config.yaml
n_layer: 13
d_model: 640
n_head: 10
n_kv_head: 10
head_dim: 64
d_mlp: 2560
vocab_size: 41793
activation: "tanh_gelu"
norm: "layernorm"
norm_place: "pre"
norm_eps: 1e-06
positions: "learned"
qk_norm: false
attn_scale: 0.125
bias: "all"
tie_embeddings: true
parallel_block: false
init: "trunc"
init_std_qkv: 0.0196
init_std_o: 0.00385
init_std_up: 0.0196
init_std_down: 0.00192
optimizer: "soap_variant"
lr: 0.00258
beta1: 0.95
beta2: 0.95
weight_decay: 0.15
lr_head: 0.00666
grad_clip: 1.0
warmup_steps: 200
schedule: "wsd"
decay_fraction: 1.0
decay_shape: "linear"
final_lr_fraction: 0.0
batch_tokens: 262144
seq_len: 1024
doc_mask: true
train_tokens: 725500000
steps: 2768
dataset: "wikipedia_en"
Each number is 200 + 30 x the weight over its row's rms, rounded and kept within 0 to 999. Layers, rows and columns count from 0. The size before them is the row's rms in percent of the matrix's.

# layer 6 attention output (transposed), 640x640, rms 0.0413, rows 365-383, columns 0-127
090,166,188,199,216,238,222,213,203,107,177,213,146,240,180,199,206,222,188,148,223,143,217,197,218,194,167,231,189,220,204,175,179,258,198,211,160,184,242,153,148,197,221,218,219,210,194,161,125,232,212,213,143,176,237,169,256,130,198,242,203,189,221,224,202,208,230,205,259,244,192,244,255,236,224,203,268,209,236,155,164,197,187,185,136,206,222,148,244,181,204,172,219,182,171,179,200,167,176,199,191,239,194,252,187,210,233,196,211,138,245,236,241,206,213,184,234,219,227,215,191,227,235,195,237,236,213,185,230
090,152,217,165,211,247,215,184,198,172,149,234,193,212,207,193,163,226,249,188,233,201,244,199,154,235,211,209,200,224,169,197,248,185,186,223,212,189,210,200,169,182,139,216,205,214,142,235,231,270,184,154,208,252,214,165,204,188,113,263,191,196,263,191,207,243,240,153,182,204,159,147,173,194,215,174,181,197,206,223,232,160,151,202,198,224,167,176,208,175,217,215,171,187,194,174,184,133,200,191,182,231,187,243,248,171,238,191,224,198,206,208,195,189,228,197,167,205,207,147,218,210,249,219,200,189,192,174,182
086,193,216,188,210,189,203,199,152,245,204,196,259,196,182,203,182,210,158,256,219,207,247,173,225,222,203,221,194,181,156,191,178,170,234,166,185,178,222,192,176,214,220,148,196,162,206,195,209,265,142,243,185,236,206,186,184,165,177,162,148,192,264,193,141,199,231,168,216,209,214,159,170,188,154,177,169,180,193,200,213,232,248,169,222,183,148,195,180,188,177,252,194,245,217,223,170,179,197,260,234,205,157,212,217,193,152,172,196,193,216,227,200,157,216,198,213,236,133,230,211,217,241,155,165,210,198,157,230
090,162,191,195,169,154,196,242,207,191,261,183,245,201,227,221,205,187,218,181,160,246,137,244,178,196,183,179,165,216,124,175,179,207,181,209,215,197,153,166,203,262,197,166,182,225,164,213,218,243,195,200,215,187,260,134,227,179,211,239,231,215,145,175,202,220,288,213,220,225,221,210,199,185,203,186,208,203,209,166,159,149,177,234,200,193,151,134,223,212,191,260,195,233,215,264,194,203,224,191,264,268,193,161,210,184,179,216,136,189,234,223,184,178,178,228,216,222,266,193,182,203,215,174,256,213,164,210,242
093,202,249,191,234,121,199,194,172,236,238,149,192,209,169,215,192,213,124,238,260,218,209,203,200,204,231,178,191,157,181,181,188,154,212,208,189,212,154,208,165,198,211,197,227,253,192,169,216,183,198,199,216,224,209,246,170,199,179,225,172,177,200,226,195,189,210,193,177,166,211,113,225,193,230,161,201,223,205,221,205,216,234,230,224,201,207,196,170,223,206,211,210,199,154,174,169,121,206,173,201,194,259,193,197,206,197,207,138,192,202,174,189,199,210,207,160,257,202,178,175,212,253,177,193,219,189,149,192
087,230,235,162,149,214,226,175,222,227,229,167,200,207,205,201,214,179,224,219,163,175,186,222,191,180,162,217,185,220,224,187,199,216,174,260,156,238,151,213,203,191,185,190,212,156,250,136,185,224,178,234,199,167,192,218,193,183,224,173,202,210,200,183,177,227,233,230,167,183,201,215,238,210,172,198,253,171,170,248,179,207,247,181,211,180,175,192,182,174,201,195,173,210,182,239,188,219,195,215,212,142,234,255,162,217,209,133,126,231,231,185,195,219,164,279,219,266,204,193,217,153,160,188,185,189,203,221,211
088,267,166,251,203,167,204,191,192,185,236,215,149,204,200,152,220,202,229,170,234,157,211,173,242,180,151,236,211,216,184,161,226,154,198,168,166,201,169,193,174,172,242,196,235,210,205,191,194,141,239,160,222,195,198,201,251,225,212,162,201,193,244,187,193,168,242,238,216,193,205,221,221,170,177,190,176,208,209,224,217,210,225,251,147,247,197,185,214,192,195,186,229,166,220,193,169,197,202,194,164,177,168,214,171,203,251,158,200,231,189,166,162,235,161,209,172,171,178,241,168,190,238,207,198,177,236,194,207
084,216,229,176,212,189,213,150,162,205,190,180,188,209,192,224,257,205,160,225,143,159,190,202,171,153,196,197,204,220,251,203,199,220,177,242,223,172,180,230,175,185,190,241,203,189,210,237,162,225,220,171,201,218,182,207,170,167,207,243,219,226,161,203,174,206,203,188,272,202,212,210,251,239,252,190,192,154,215,196,242,221,135,241,223,207,159,208,204,213,258,207,168,221,192,222,217,175,207,198,216,201,160,274,191,207,230,247,198,131,200,179,178,160,246,169,223,193,198,230,202,171,150,214,209,205,143,226,205
094,216,216,229,191,228,205,206,210,184,180,200,156,196,219,195,210,192,159,197,207,205,175,231,187,235,238,214,156,235,227,248,192,250,172,122,165,196,192,193,159,198,230,190,195,264,140,225,283,142,215,218,149,177,187,218,233,215,151,193,237,207,171,175,174,190,229,223,212,159,201,238,196,181,210,213,196,248,176,242,203,186,230,164,177,198,233,156,224,178,197,185,253,201,152,169,201,179,191,173,207,201,182,202,208,179,219,203,207,197,234,212,244,177,228,213,148,175,243,196,151,220,247,201,170,208,194,149,185
088,192,177,186,200,181,165,219,239,261,163,179,224,160,191,179,212,217,205,140,192,179,185,251,170,223,253,142,159,223,228,203,212,160,273,192,205,190,179,173,213,166,202,215,181,216,213,190,191,154,184,201,189,218,176,222,205,140,194,196,158,195,192,193,207,183,207,150,221,212,172,217,203,237,192,171,261,184,203,204,180,171,192,223,194,280,163,184,209,213,172,214,247,223,210,227,151,147,227,226,197,239,213,165,164,171,215,283,228,214,211,166,245,204,169,218,189,178,195,236,178,157,196,204,174,237,185,226,236
088,160,218,211,178,187,156,169,231,219,154,223,230,164,194,172,195,190,180,169,188,196,207,195,202,177,132,155,231,186,159,182,227,166,182,208,136,219,178,165,154,154,225,234,162,169,211,204,203,135,220,199,203,186,208,164,202,191,218,217,169,238,216,215,182,208,202,216,178,237,211,191,249,223,225,182,195,235,193,219,199,178,192,229,208,171,194,226,208,191,239,185,215,224,145,210,157,172,202,191,201,139,191,182,239,210,223,183,174,175,163,213,166,164,199,170,215,171,179,238,133,209,237,179,217,172,223,193,212
098,172,160,255,268,197,180,160,176,255,205,220,223,188,179,218,160,175,176,209,157,226,213,168,166,216,165,261,207,243,142,184,244,205,205,232,220,206,224,184,205,220,213,210,212,201,206,192,142,161,198,216,245,170,184,168,208,251,184,230,223,243,174,176,173,199,163,218,198,208,203,170,221,196,205,179,199,212,227,174,236,193,160,169,182,184,185,180,172,162,202,169,258,196,173,232,196,189,200,210,191,225,197,258,175,168,143,295,169,180,177,178,173,132,208,195,138,267,164,200,163,174,194,252,176,232,199,281,233
089,192,191,198,229,205,207,251,239,227,214,207,210,169,164,271,157,239,226,215,200,233,199,310,188,221,253,219,220,217,180,205,216,170,136,172,185,250,231,180,238,93,229,135,196,227,170,208,174,205,168,217,197,136,201,204,189,234,172,151,182,198,217,183,202,186,183,205,224,218,210,195,184,234,170,177,180,145,227,218,271,115,245,205,208,216,186,226,235,200,220,201,193,184,185,227,158,186,219,212,222,226,194,194,171,202,214,205,195,158,185,182,206,284,217,173,173,221,208,195,187,201,213,173,177,197,176,256,234
086,168,157,186,197,211,166,203,236,214,147,189,290,209,248,169,210,151,191,250,177,193,251,138,216,235,186,146,273,203,243,225,196,207,189,222,222,191,189,201,216,181,165,212,160,229,221,201,145,194,215,179,207,220,193,197,251,152,212,223,227,192,168,218,174,142,171,198,245,212,141,249,233,207,183,249,245,168,179,183,221,150,175,202,198,215,231,190,187,215,231,191,156,172,170,256,187,207,145,226,179,142,227,206,229,302,215,236,191,207,183,225,170,273,225,177,197,191,193,198,179,158,185,199,170,242,179,216,242
095,172,203,152,231,261,139,243,172,252,172,203,242,205,179,151,207,208,233,280,221,228,202,222,191,205,233,231,216,194,212,178,163,198,215,203,249,178,182,202,255,159,257,182,228,203,185,164,205,203,197,156,212,196,200,219,223,204,176,210,215,141,227,219,173,186,182,218,181,211,222,168,179,228,212,169,269,199,194,180,205,200,171,191,235,200,248,217,228,227,181,193,191,223,198,202,236,216,152,177,143,178,196,172,225,161,160,219,227,200,149,219,182,165,224,211,247,238,193,213,213,228,180,217,178,154,234,187,197
088,211,220,237,215,210,179,143,198,193,233,216,206,212,223,137,242,192,197,153,181,189,222,211,218,203,227,236,206,174,206,185,149,202,216,162,198,195,196,171,202,193,236,201,228,148,157,250,231,218,182,194,184,223,200,187,211,171,189,209,247,229,187,200,185,168,184,222,206,225,161,203,172,168,241,129,212,182,190,189,228,160,174,217,250,234,150,201,223,189,201,163,180,233,252,159,232,188,245,179,183,196,222,168,224,224,218,210,219,192,207,232,208,160,199,190,262,208,163,185,199,219,197,235,190,212,133,199,169
091,237,132,227,201,230,254,180,173,209,131,195,222,187,169,160,174,159,216,176,230,203,160,181,141,245,189,216,268,221,231,192,217,171,189,228,131,209,255,239,177,249,194,189,165,181,177,216,177,223,219,232,256,151,176,198,247,159,232,212,252,214,192,233,200,233,222,176,204,187,195,210,205,212,167,244,207,198,178,181,213,229,235,206,181,214,205,200,208,168,161,196,181,159,171,191,215,190,208,186,197,217,137,210,167,226,212,211,169,234,248,204,219,273,166,189,218,181,218,233,196,249,216,201,167,219,198,179,197
092,233,237,170,200,241,214,120,206,175,204,190,201,193,190,164,234,184,182,170,206,218,201,214,178,217,216,188,173,148,199,212,217,153,192,167,192,236,235,235,169,254,166,196,247,198,149,231,196,199,156,194,202,145,187,194,198,199,171,184,181,158,176,254,189,236,213,180,218,289,227,185,178,190,155,236,233,163,207,140,237,169,216,250,193,215,194,194,170,218,205,93,209,217,217,213,264,241,240,204,225,181,180,236,139,180,238,230,223,209,217,169,156,231,202,220,240,153,232,180,223,226,221,144,195,205,171,185,190
092,164,162,205,223,169,195,248,210,223,183,194,202,144,202,142,255,199,191,172,247,190,195,210,209,193,195,152,167,231,190,255,162,115,190,185,198,202,220,205,266,231,181,155,173,242,199,236,190,154,187,225,228,234,174,165,167,197,273,211,171,235,216,167,186,261,230,214,168,179,191,174,240,192,205,175,199,190,205,175,178,235,188,193,236,219,234,192,209,146,192,264,202,242,203,246,204,217,186,227,256,203,223,168,178,225,158,190,206,182,168,231,191,219,221,234,168,210,226,212,192,198,170,208,253,202,245,202,204
# layer 6 attention value, 640x640, rms 0.0414, rows 366-383, columns 0-127
090,277,195,209,208,208,243,194,261,223,234,175,168,225,218,204,237,166,235,260,200,164,234,241,213,243,236,183,223,232,150,181,184,228,159,204,139,260,153,178,205,225,232,149,171,205,253,196,204,209,223,208,199,183,154,199,206,218,253,180,171,205,207,233,181,279,204,203,209,169,213,195,158,236,182,183,222,231,216,209,203,194,171,174,210,171,178,188,203,215,170,186,173,226,199,170,229,241,217,227,194,166,223,125,183,194,210,208,230,273,217,207,215,199,188,208,192,238,212,265,199,182,183,192,156,191,194,179,183
088,198,180,217,164,217,184,201,200,225,244,210,149,199,206,220,220,155,248,171,203,186,258,205,168,207,266,157,179,212,187,203,206,240,238,204,204,211,163,201,157,186,205,242,274,236,216,178,200,222,195,165,164,196,197,210,213,215,222,182,216,214,209,231,213,222,164,201,221,224,182,210,199,222,178,210,248,174,148,201,170,224,235,239,220,212,194,209,272,242,226,159,239,149,237,197,217,244,213,218,185,154,216,180,183,200,200,219,205,232,194,196,138,220,224,231,267,181,248,222,176,166,188,202,169,150,195,205,223
090,219,250,207,166,179,227,159,237,210,159,216,211,187,221,215,164,224,240,217,236,200,228,240,176,224,140,143,212,205,253,213,157,152,186,178,219,264,199,226,157,190,200,160,212,179,220,203,225,211,184,186,194,196,177,224,255,188,209,177,226,196,177,222,202,139,209,193,179,153,162,223,156,140,125,200,243,184,204,226,176,214,211,197,224,254,193,253,174,238,232,179,239,200,198,152,195,196,215,217,179,193,185,242,218,219,231,225,219,183,188,173,234,155,217,165,160,211,129,173,204,181,193,214,191,233,197,208,146
096,187,154,184,188,242,228,244,240,187,205,216,215,192,212,230,199,171,191,217,236,204,163,194,172,153,174,166,125,189,199,174,225,191,223,157,227,238,181,193,198,218,194,262,200,162,195,216,151,178,194,238,146,194,235,192,205,248,222,249,225,204,212,217,241,171,183,239,212,186,212,262,142,240,274,189,200,197,186,196,171,241,208,215,145,249,147,211,213,207,245,188,193,198,242,171,219,236,207,172,200,270,112,126,209,177,191,223,216,238,213,233,194,208,211,187,225,205,244,270,149,160,222,234,184,218,217,178,128
089,177,140,236,229,148,161,227,217,188,193,219,196,217,230,210,171,173,211,237,207,214,211,194,241,150,177,160,210,232,214,231,208,225,202,191,250,205,195,206,204,179,138,239,169,183,221,257,160,190,232,174,213,255,187,202,209,180,195,169,258,228,174,216,180,146,179,212,209,168,172,220,195,201,197,229,184,205,214,208,244,263,221,232,218,215,159,235,171,156,220,176,174,153,218,150,230,153,203,190,164,246,112,196,224,181,188,223,232,196,201,199,248,179,241,184,179,182,199,158,249,270,187,237,220,236,241,218,205
090,156,139,223,236,256,185,195,239,183,202,212,154,180,216,228,161,164,190,238,178,223,181,233,170,146,183,242,170,123,177,230,204,201,210,222,240,229,188,128,191,206,182,215,156,196,197,199,228,195,192,221,167,206,199,220,170,215,177,240,205,201,202,205,167,145,188,214,176,170,180,234,193,230,195,207,223,158,148,267,191,209,181,180,181,168,236,240,198,218,266,225,191,258,174,215,227,179,218,165,265,244,173,198,246,180,153,195,192,175,253,223,207,241,175,181,216,211,253,166,225,206,197,201,206,232,226,214,168
093,203,209,205,211,249,169,223,186,202,172,237,253,178,257,173,155,150,193,248,211,249,164,205,196,227,182,212,184,230,163,225,215,164,215,210,210,175,211,192,205,256,246,168,184,203,254,192,229,240,185,260,208,156,233,195,251,247,195,177,218,203,162,210,214,214,206,186,144,194,222,189,177,198,165,218,242,245,145,150,209,163,283,151,213,260,213,213,192,148,168,179,197,198,213,178,233,165,191,200,176,219,129,214,195,200,167,158,202,213,228,205,251,173,197,189,168,201,161,207,217,226,209,292,215,186,163,178,215
094,199,212,179,204,166,209,165,164,210,197,211,209,224,153,282,171,187,248,219,215,165,164,173,179,177,191,192,220,175,201,199,207,136,197,254,171,168,213,218,215,240,218,161,216,150,218,144,245,228,170,163,225,251,200,183,175,211,239,267,259,164,185,188,223,232,215,193,195,247,190,187,177,255,188,240,179,129,196,210,195,167,194,213,199,192,124,254,206,213,174,184,164,241,205,184,232,218,228,200,199,174,270,223,183,244,194,185,230,189,185,232,170,181,156,181,207,203,125,223,200,188,196,246,297,192,162,213,212
092,201,196,223,190,166,167,207,206,154,219,167,215,247,223,208,188,164,251,165,236,180,208,186,212,220,175,250,232,163,130,215,217,224,174,187,133,180,247,225,169,157,204,169,219,212,221,161,172,197,238,223,200,193,212,170,215,185,183,169,175,241,217,153,193,222,198,193,219,222,256,162,254,169,220,190,196,211,142,190,151,238,155,167,236,171,158,192,234,251,242,194,180,266,162,149,251,238,188,202,247,206,192,164,215,162,193,185,167,207,192,175,192,218,167,206,198,246,181,194,205,164,209,171,252,165,215,218,228
092,237,159,213,222,192,196,236,205,201,245,206,181,217,233,183,201,272,199,215,149,185,169,174,156,193,218,209,171,171,152,163,197,171,199,155,256,229,265,210,215,268,168,182,201,177,204,221,175,243,221,214,205,224,224,222,214,194,166,217,186,228,158,128,177,203,194,238,184,189,216,200,160,172,187,182,247,179,226,171,156,184,226,168,172,239,232,214,201,235,174,146,222,216,201,142,215,164,180,219,200,247,158,221,176,202,163,223,211,181,143,205,198,212,178,137,185,227,242,226,214,181,204,209,213,201,156,207,170
088,215,271,229,198,230,206,227,257,144,183,201,207,268,257,181,198,214,204,149,206,190,205,198,212,215,193,221,234,211,233,179,176,216,163,169,135,223,207,249,205,144,132,187,222,216,234,261,194,235,243,226,157,177,183,201,225,175,203,162,186,205,167,211,174,189,233,234,196,209,178,202,179,213,159,223,193,221,201,207,190,249,211,198,190,196,213,191,188,263,172,158,148,195,157,182,195,230,179,192,181,153,230,209,197,218,230,192,194,215,182,181,187,226,220,212,231,234,233,222,264,238,229,186,170,247,221,217,237
094,253,194,182,225,212,179,164,141,179,152,169,137,203,205,175,162,214,197,221,207,222,180,142,209,249,223,171,212,185,187,179,178,212,183,226,203,93,190,206,190,304,155,240,265,181,229,203,248,218,129,176,264,217,200,196,225,179,216,213,218,230,158,206,230,180,239,213,178,179,184,172,208,192,176,218,183,248,165,222,205,253,178,161,193,185,213,168,279,227,163,226,197,200,165,233,221,204,231,173,184,162,215,191,207,209,209,182,215,224,188,157,189,171,170,192,145,167,245,189,271,179,202,192,240,184,172,182,169
091,192,202,198,202,199,194,172,201,232,232,229,161,217,262,105,229,239,139,187,196,214,281,207,233,176,199,240,139,215,185,168,187,200,200,207,226,163,256,209,175,213,257,201,262,212,194,180,206,208,183,207,222,219,220,210,244,246,165,187,167,250,191,178,241,231,213,183,190,209,265,129,209,189,175,207,239,249,200,203,178,244,147,219,244,232,242,185,207,223,227,207,163,179,174,194,163,162,143,204,269,214,159,188,192,208,195,210,162,181,247,141,241,185,226,185,206,219,177,196,228,257,221,175,229,232,195,226,211
093,216,185,193,211,171,242,180,244,128,243,189,166,210,195,186,179,181,157,178,155,199,155,196,158,229,171,223,192,240,139,191,182,223,176,241,191,198,202,222,185,200,199,223,212,229,154,198,160,185,199,187,225,214,229,193,197,171,203,221,168,173,204,151,230,202,192,204,176,224,193,193,215,178,237,180,188,184,172,268,196,208,244,184,162,191,163,232,149,195,142,248,152,206,226,203,195,165,177,230,195,183,233,235,210,229,222,212,225,244,208,177,209,201,202,197,97,186,201,202,212,157,251,188,220,230,162,219,225
092,184,184,177,174,229,219,167,194,207,202,191,231,196,168,161,213,160,173,189,236,206,161,193,208,218,184,178,155,198,142,162,143,194,207,222,218,231,199,206,190,176,231,213,250,207,227,206,174,180,231,204,195,236,224,187,208,226,198,175,209,177,149,223,256,226,234,210,183,191,240,207,168,215,174,261,240,222,160,229,233,242,176,241,218,182,228,220,204,272,170,243,196,202,232,195,191,229,179,227,233,202,150,239,183,176,205,231,209,187,183,185,233,163,187,139,168,217,140,244,202,218,138,213,192,161,237,211,219
088,145,208,167,161,215,197,196,232,187,208,199,175,156,211,263,217,209,182,177,208,192,221,153,275,169,156,156,145,221,179,214,193,156,178,200,167,196,188,202,258,238,220,240,203,162,233,168,201,228,223,226,185,243,192,224,183,197,222,170,199,177,217,176,203,185,192,165,198,184,208,175,224,189,193,213,187,272,216,234,211,205,195,203,269,212,208,259,182,175,253,212,220,221,249,214,253,219,194,217,211,183,232,179,204,240,233,151,155,157,175,209,194,190,275,171,228,188,162,209,204,194,183,205,262,195,263,183,185
093,178,160,222,187,213,220,228,161,240,263,192,217,188,181,243,180,178,251,239,208,180,236,182,255,237,194,197,247,233,213,221,164,198,255,249,170,222,232,203,182,183,239,221,172,206,190,166,228,242,201,260,176,247,204,187,216,180,231,170,253,191,162,156,225,200,224,193,211,157,179,206,156,224,233,211,213,184,236,246,204,248,271,199,222,206,183,240,217,122,136,277,179,168,245,208,233,201,163,242,142,206,215,203,236,210,204,190,182,182,200,225,196,144,234,150,208,237,222,222,185,205,152,230,217,175,239,176,166
091,249,273,197,229,182,200,193,222,193,190,176,161,203,189,181,210,192,221,204,197,159,251,205,186,218,184,194,196,207,199,164,207,224,181,175,185,210,217,185,197,197,201,226,185,159,164,183,239,206,223,250,182,143,139,198,220,190,148,185,153,228,164,249,214,160,181,217,169,191,225,281,227,151,254,176,185,193,127,245,185,209,158,238,155,161,190,156,186,218,194,138,218,187,212,220,181,243,165,224,192,209,161,168,226,202,233,192,165,205,202,181,184,241,220,191,216,229,175,170,217,203,231,157,208,199,164,214,254
# layer 6 attention query, 640x640, rms 0.0471, rows 384-392, columns 0-127
100,180,220,172,147,218,222,216,223,176,189,203,195,201,191,236,223,214,271,225,196,201,188,205,285,226,171,204,174,188,214,210,220,217,179,137,162,184,148,222,173,198,260,234,241,214,180,181,213,251,122,186,171,241,202,212,191,212,187,164,210,131,295,211,212,244,201,183,170,278,116,182,209,152,165,236,174,236,220,231,239,251,222,152,174,238,198,199,202,182,199,221,194,162,251,200,188,167,160,198,164,164,258,168,174,204,223,179,174,140,215,193,185,190,169,192,229,184,209,233,151,155,200,177,190,234,174,193,203
104,231,222,189,188,228,228,171,201,184,187,149,209,190,186,219,201,201,196,237,183,216,165,248,188,261,144,162,198,248,248,155,205,224,200,198,207,172,246,188,223,178,204,183,130,218,202,201,227,172,173,195,175,204,221,196,196,239,151,253,202,185,177,146,182,215,181,187,223,224,176,210,167,143,180,245,238,156,220,194,159,154,230,196,210,181,221,202,152,137,295,161,213,205,199,234,202,246,182,201,139,168,181,194,253,181,171,148,189,138,208,278,179,194,234,242,205,203,219,200,178,196,207,212,232,181,187,191,153
098,155,171,186,238,177,186,173,231,240,265,152,218,199,196,224,228,181,199,176,202,152,180,222,199,207,184,201,202,220,193,179,197,176,192,183,155,150,217,241,241,135,191,218,168,194,184,249,228,154,232,180,222,237,204,224,214,196,226,240,165,152,279,216,185,169,179,177,147,224,155,202,252,229,233,156,167,183,236,154,259,203,177,164,261,199,214,186,161,194,224,220,158,176,207,141,197,181,156,167,166,144,217,226,210,214,221,189,214,149,204,178,187,232,215,218,188,130,205,198,190,222,262,224,218,199,214,172,224
102,195,277,231,175,183,215,234,248,258,134,189,197,139,194,213,208,239,230,245,291,244,202,166,166,194,156,180,222,183,221,183,193,264,242,198,184,194,175,223,205,234,213,192,177,222,236,191,252,255,185,199,244,224,238,156,228,204,159,190,259,157,241,192,259,223,218,181,246,188,189,185,191,215,176,222,174,252,181,160,140,221,223,179,178,157,254,209,176,201,254,196,204,143,196,216,214,196,197,186,165,215,199,160,134,182,178,221,209,212,137,236,200,219,162,220,186,175,201,210,237,157,221,169,164,197,203,233,232
097,223,202,197,237,218,155,169,187,171,140,208,226,191,236,237,214,223,214,198,157,211,195,211,207,236,215,242,212,254,248,169,219,181,209,215,118,176,205,128,239,212,174,158,142,126,194,190,179,144,181,229,163,183,171,224,199,207,223,215,196,179,200,180,202,215,194,169,203,240,214,257,208,212,229,201,209,174,173,210,226,176,202,205,200,204,189,147,213,196,191,249,170,168,195,247,156,181,162,215,191,193,181,204,197,159,188,226,144,211,187,213,232,192,189,166,214,235,156,170,125,180,175,197,222,182,193,216,209
098,217,200,193,179,262,249,191,133,152,207,189,213,200,184,160,214,217,198,151,211,235,249,188,230,232,206,210,219,184,209,194,148,200,211,185,190,223,210,161,181,193,200,177,247,134,169,199,185,178,171,185,208,204,195,198,180,219,248,261,189,171,177,231,198,226,165,181,126,210,132,216,204,162,207,185,147,228,237,193,257,153,195,254,199,240,199,219,172,195,226,194,238,229,207,191,195,187,217,172,155,174,209,191,136,205,269,171,192,196,216,180,190,155,193,200,196,242,218,269,177,171,189,225,181,195,218,218,189
097,165,162,211,207,207,233,179,225,243,240,200,171,226,191,217,195,174,243,171,221,175,198,220,200,161,141,187,187,158,168,272,208,226,242,173,161,186,229,112,195,224,236,234,197,197,246,224,213,228,224,200,189,175,219,234,165,210,215,245,176,212,235,175,247,233,213,211,193,175,143,169,171,223,177,203,226,289,195,139,217,241,169,179,192,248,229,150,236,242,212,213,206,187,183,205,178,221,152,210,214,255,210,138,228,219,168,197,224,186,205,188,219,200,197,209,199,223,195,229,201,142,178,241,193,223,203,205,270
100,180,171,173,236,256,209,159,182,202,215,192,198,199,200,231,176,203,222,187,232,184,263,173,189,160,178,185,232,208,208,183,225,177,166,177,141,258,202,166,249,192,182,197,257,243,163,165,153,212,169,257,177,199,200,226,228,204,258,199,195,207,191,281,262,170,207,202,173,235,166,188,218,195,224,163,212,210,188,224,260,181,162,196,226,253,230,204,174,208,161,241,173,186,212,202,191,191,189,167,228,232,223,193,224,253,272,147,197,194,219,174,240,176,216,170,195,170,213,257,215,219,207,155,182,199,226,178,201
098,212,197,175,223,227,173,213,169,257,159,151,244,189,238,282,144,216,151,208,145,184,173,172,201,216,186,192,155,210,209,220,206,163,193,212,190,155,200,175,196,159,162,202,212,237,179,168,228,198,193,167,221,218,204,200,219,245,197,158,171,177,237,224,200,203,236,241,203,182,193,185,240,201,174,228,156,207,198,188,245,202,217,218,179,189,160,191,207,142,158,158,174,166,211,209,222,258,221,149,234,229,229,164,169,209,177,238,188,210,158,230,191,187,163,195,156,260,231,183,244,203,218,195,223,238,188,228,177
# layer 6 attention key, 640x640, rms 0.0452, rows 384-392, columns 0-127
096,218,214,194,180,199,211,204,224,222,193,226,219,238,209,211,231,218,231,178,184,241,223,182,312,220,166,255,152,221,197,231,162,222,204,97,220,205,141,197,140,205,193,188,211,149,237,193,252,246,128,191,208,225,237,164,232,206,214,210,183,164,239,219,210,198,159,207,229,281,164,202,194,240,134,218,211,271,198,239,223,197,235,150,190,256,212,251,208,139,242,212,165,203,173,209,178,173,200,203,212,195,231,161,170,210,158,206,253,140,202,133,191,189,215,216,186,195,187,207,99,162,210,170,194,209,113,179,174
108,195,212,165,248,230,212,160,207,189,209,209,246,147,203,191,192,219,206,202,268,239,181,242,175,264,186,179,194,207,235,176,227,177,181,199,194,250,254,204,246,232,229,159,174,223,184,225,247,175,213,186,193,210,235,186,190,223,221,258,151,205,155,190,200,172,161,183,160,206,220,163,218,185,199,257,195,182,209,189,160,198,232,198,180,228,178,186,190,174,211,227,195,190,182,261,195,203,169,198,190,213,201,168,222,208,183,165,170,144,178,255,213,251,228,219,193,193,149,183,200,188,193,250,231,228,211,241,171
102,204,224,202,236,234,246,174,245,239,218,230,177,245,212,214,186,188,207,203,206,210,243,199,185,203,218,222,194,203,220,197,262,210,245,165,185,194,249,262,298,194,190,153,219,238,204,264,259,213,208,183,209,230,238,207,213,200,228,211,176,238,215,240,182,192,178,223,154,246,241,182,251,215,233,160,152,192,167,224,172,214,120,158,258,155,218,198,201,175,202,217,217,202,193,210,223,201,211,187,155,184,186,195,199,200,180,188,167,176,226,184,182,190,252,228,171,157,188,179,249,207,229,266,219,191,237,170,227
094,193,241,223,217,195,194,202,197,226,194,199,236,184,230,194,218,207,250,265,248,269,236,184,220,201,172,216,202,162,176,203,258,225,206,234,105,209,191,195,213,260,232,184,184,146,190,156,163,202,195,248,224,240,233,211,222,171,189,209,205,149,287,233,239,234,172,205,197,205,206,215,185,227,160,239,196,223,181,209,179,233,216,210,137,197,242,213,200,186,190,241,179,183,185,172,205,195,253,203,173,219,208,211,134,195,194,201,223,227,182,240,244,219,177,199,172,180,202,183,240,202,175,193,195,224,184,234,215
098,200,193,245,226,227,172,214,252,146,186,216,213,234,225,144,177,191,216,220,146,250,258,244,202,212,217,209,205,204,238,156,188,210,203,203,212,206,235,166,195,216,184,143,207,180,218,258,192,209,172,179,259,205,174,209,205,216,242,218,193,228,156,219,177,214,90,144,182,249,255,213,210,176,248,207,219,184,204,231,253,131,202,188,200,236,246,143,172,180,211,254,220,216,214,272,161,205,192,189,185,237,149,167,204,212,169,208,190,180,234,189,183,200,225,229,179,247,162,218,118,162,178,205,219,212,144,209,194
105,231,172,179,181,176,235,186,164,216,179,225,203,175,218,145,180,241,158,187,253,239,198,140,228,202,188,186,210,167,228,209,209,243,208,188,193,210,235,223,200,164,213,213,215,176,178,203,165,178,160,200,237,181,222,234,204,213,199,265,162,165,173,239,219,213,107,197,146,209,175,207,199,217,245,170,211,226,190,136,221,214,151,151,203,157,178,229,179,204,208,219,203,204,239,223,164,208,185,183,223,217,172,130,180,166,186,161,197,160,179,209,151,195,212,213,164,196,237,217,206,181,186,215,226,197,210,220,182
102,189,203,226,190,209,223,185,185,203,217,208,221,199,222,195,212,159,239,209,232,182,163,195,230,221,207,190,227,163,232,215,219,209,213,186,194,224,193,132,138,206,259,197,179,189,237,206,256,229,266,159,155,198,200,203,232,209,223,222,167,239,275,217,217,230,195,164,168,181,194,252,206,189,177,224,229,223,181,210,171,216,209,260,246,255,176,197,245,242,239,217,206,168,193,190,181,207,191,235,259,247,195,229,242,186,198,212,252,225,194,213,234,144,229,168,175,200,219,212,233,151,147,216,201,237,193,157,176
107,206,214,162,157,213,213,202,222,195,188,160,212,207,199,234,161,248,258,157,218,160,270,190,197,134,198,226,245,201,248,223,190,223,196,188,216,265,188,224,211,126,167,212,236,205,218,198,191,153,166,195,181,205,195,254,232,173,234,203,198,216,169,217,248,188,220,191,212,265,217,187,200,227,144,171,191,162,209,212,202,223,146,181,209,166,226,155,182,210,141,200,191,149,199,204,226,186,208,174,180,191,217,154,211,185,257,153,164,213,204,205,196,193,243,208,204,186,227,194,206,192,172,170,186,188,181,191,176
098,218,196,177,174,140,197,239,165,196,230,163,205,183,194,218,194,163,164,171,178,215,150,183,222,226,231,202,157,189,183,284,231,182,121,174,215,196,295,173,180,185,143,205,198,224,169,157,189,175,156,211,227,198,192,177,189,179,232,189,217,180,227,229,182,183,197,241,215,176,195,215,243,169,233,171,166,228,180,239,217,161,188,242,170,164,191,202,187,184,234,213,161,218,212,199,185,221,166,175,218,189,254,159,193,176,159,199,202,196,137,213,178,218,245,220,202,209,229,256,216,243,234,195,158,207,131,176,183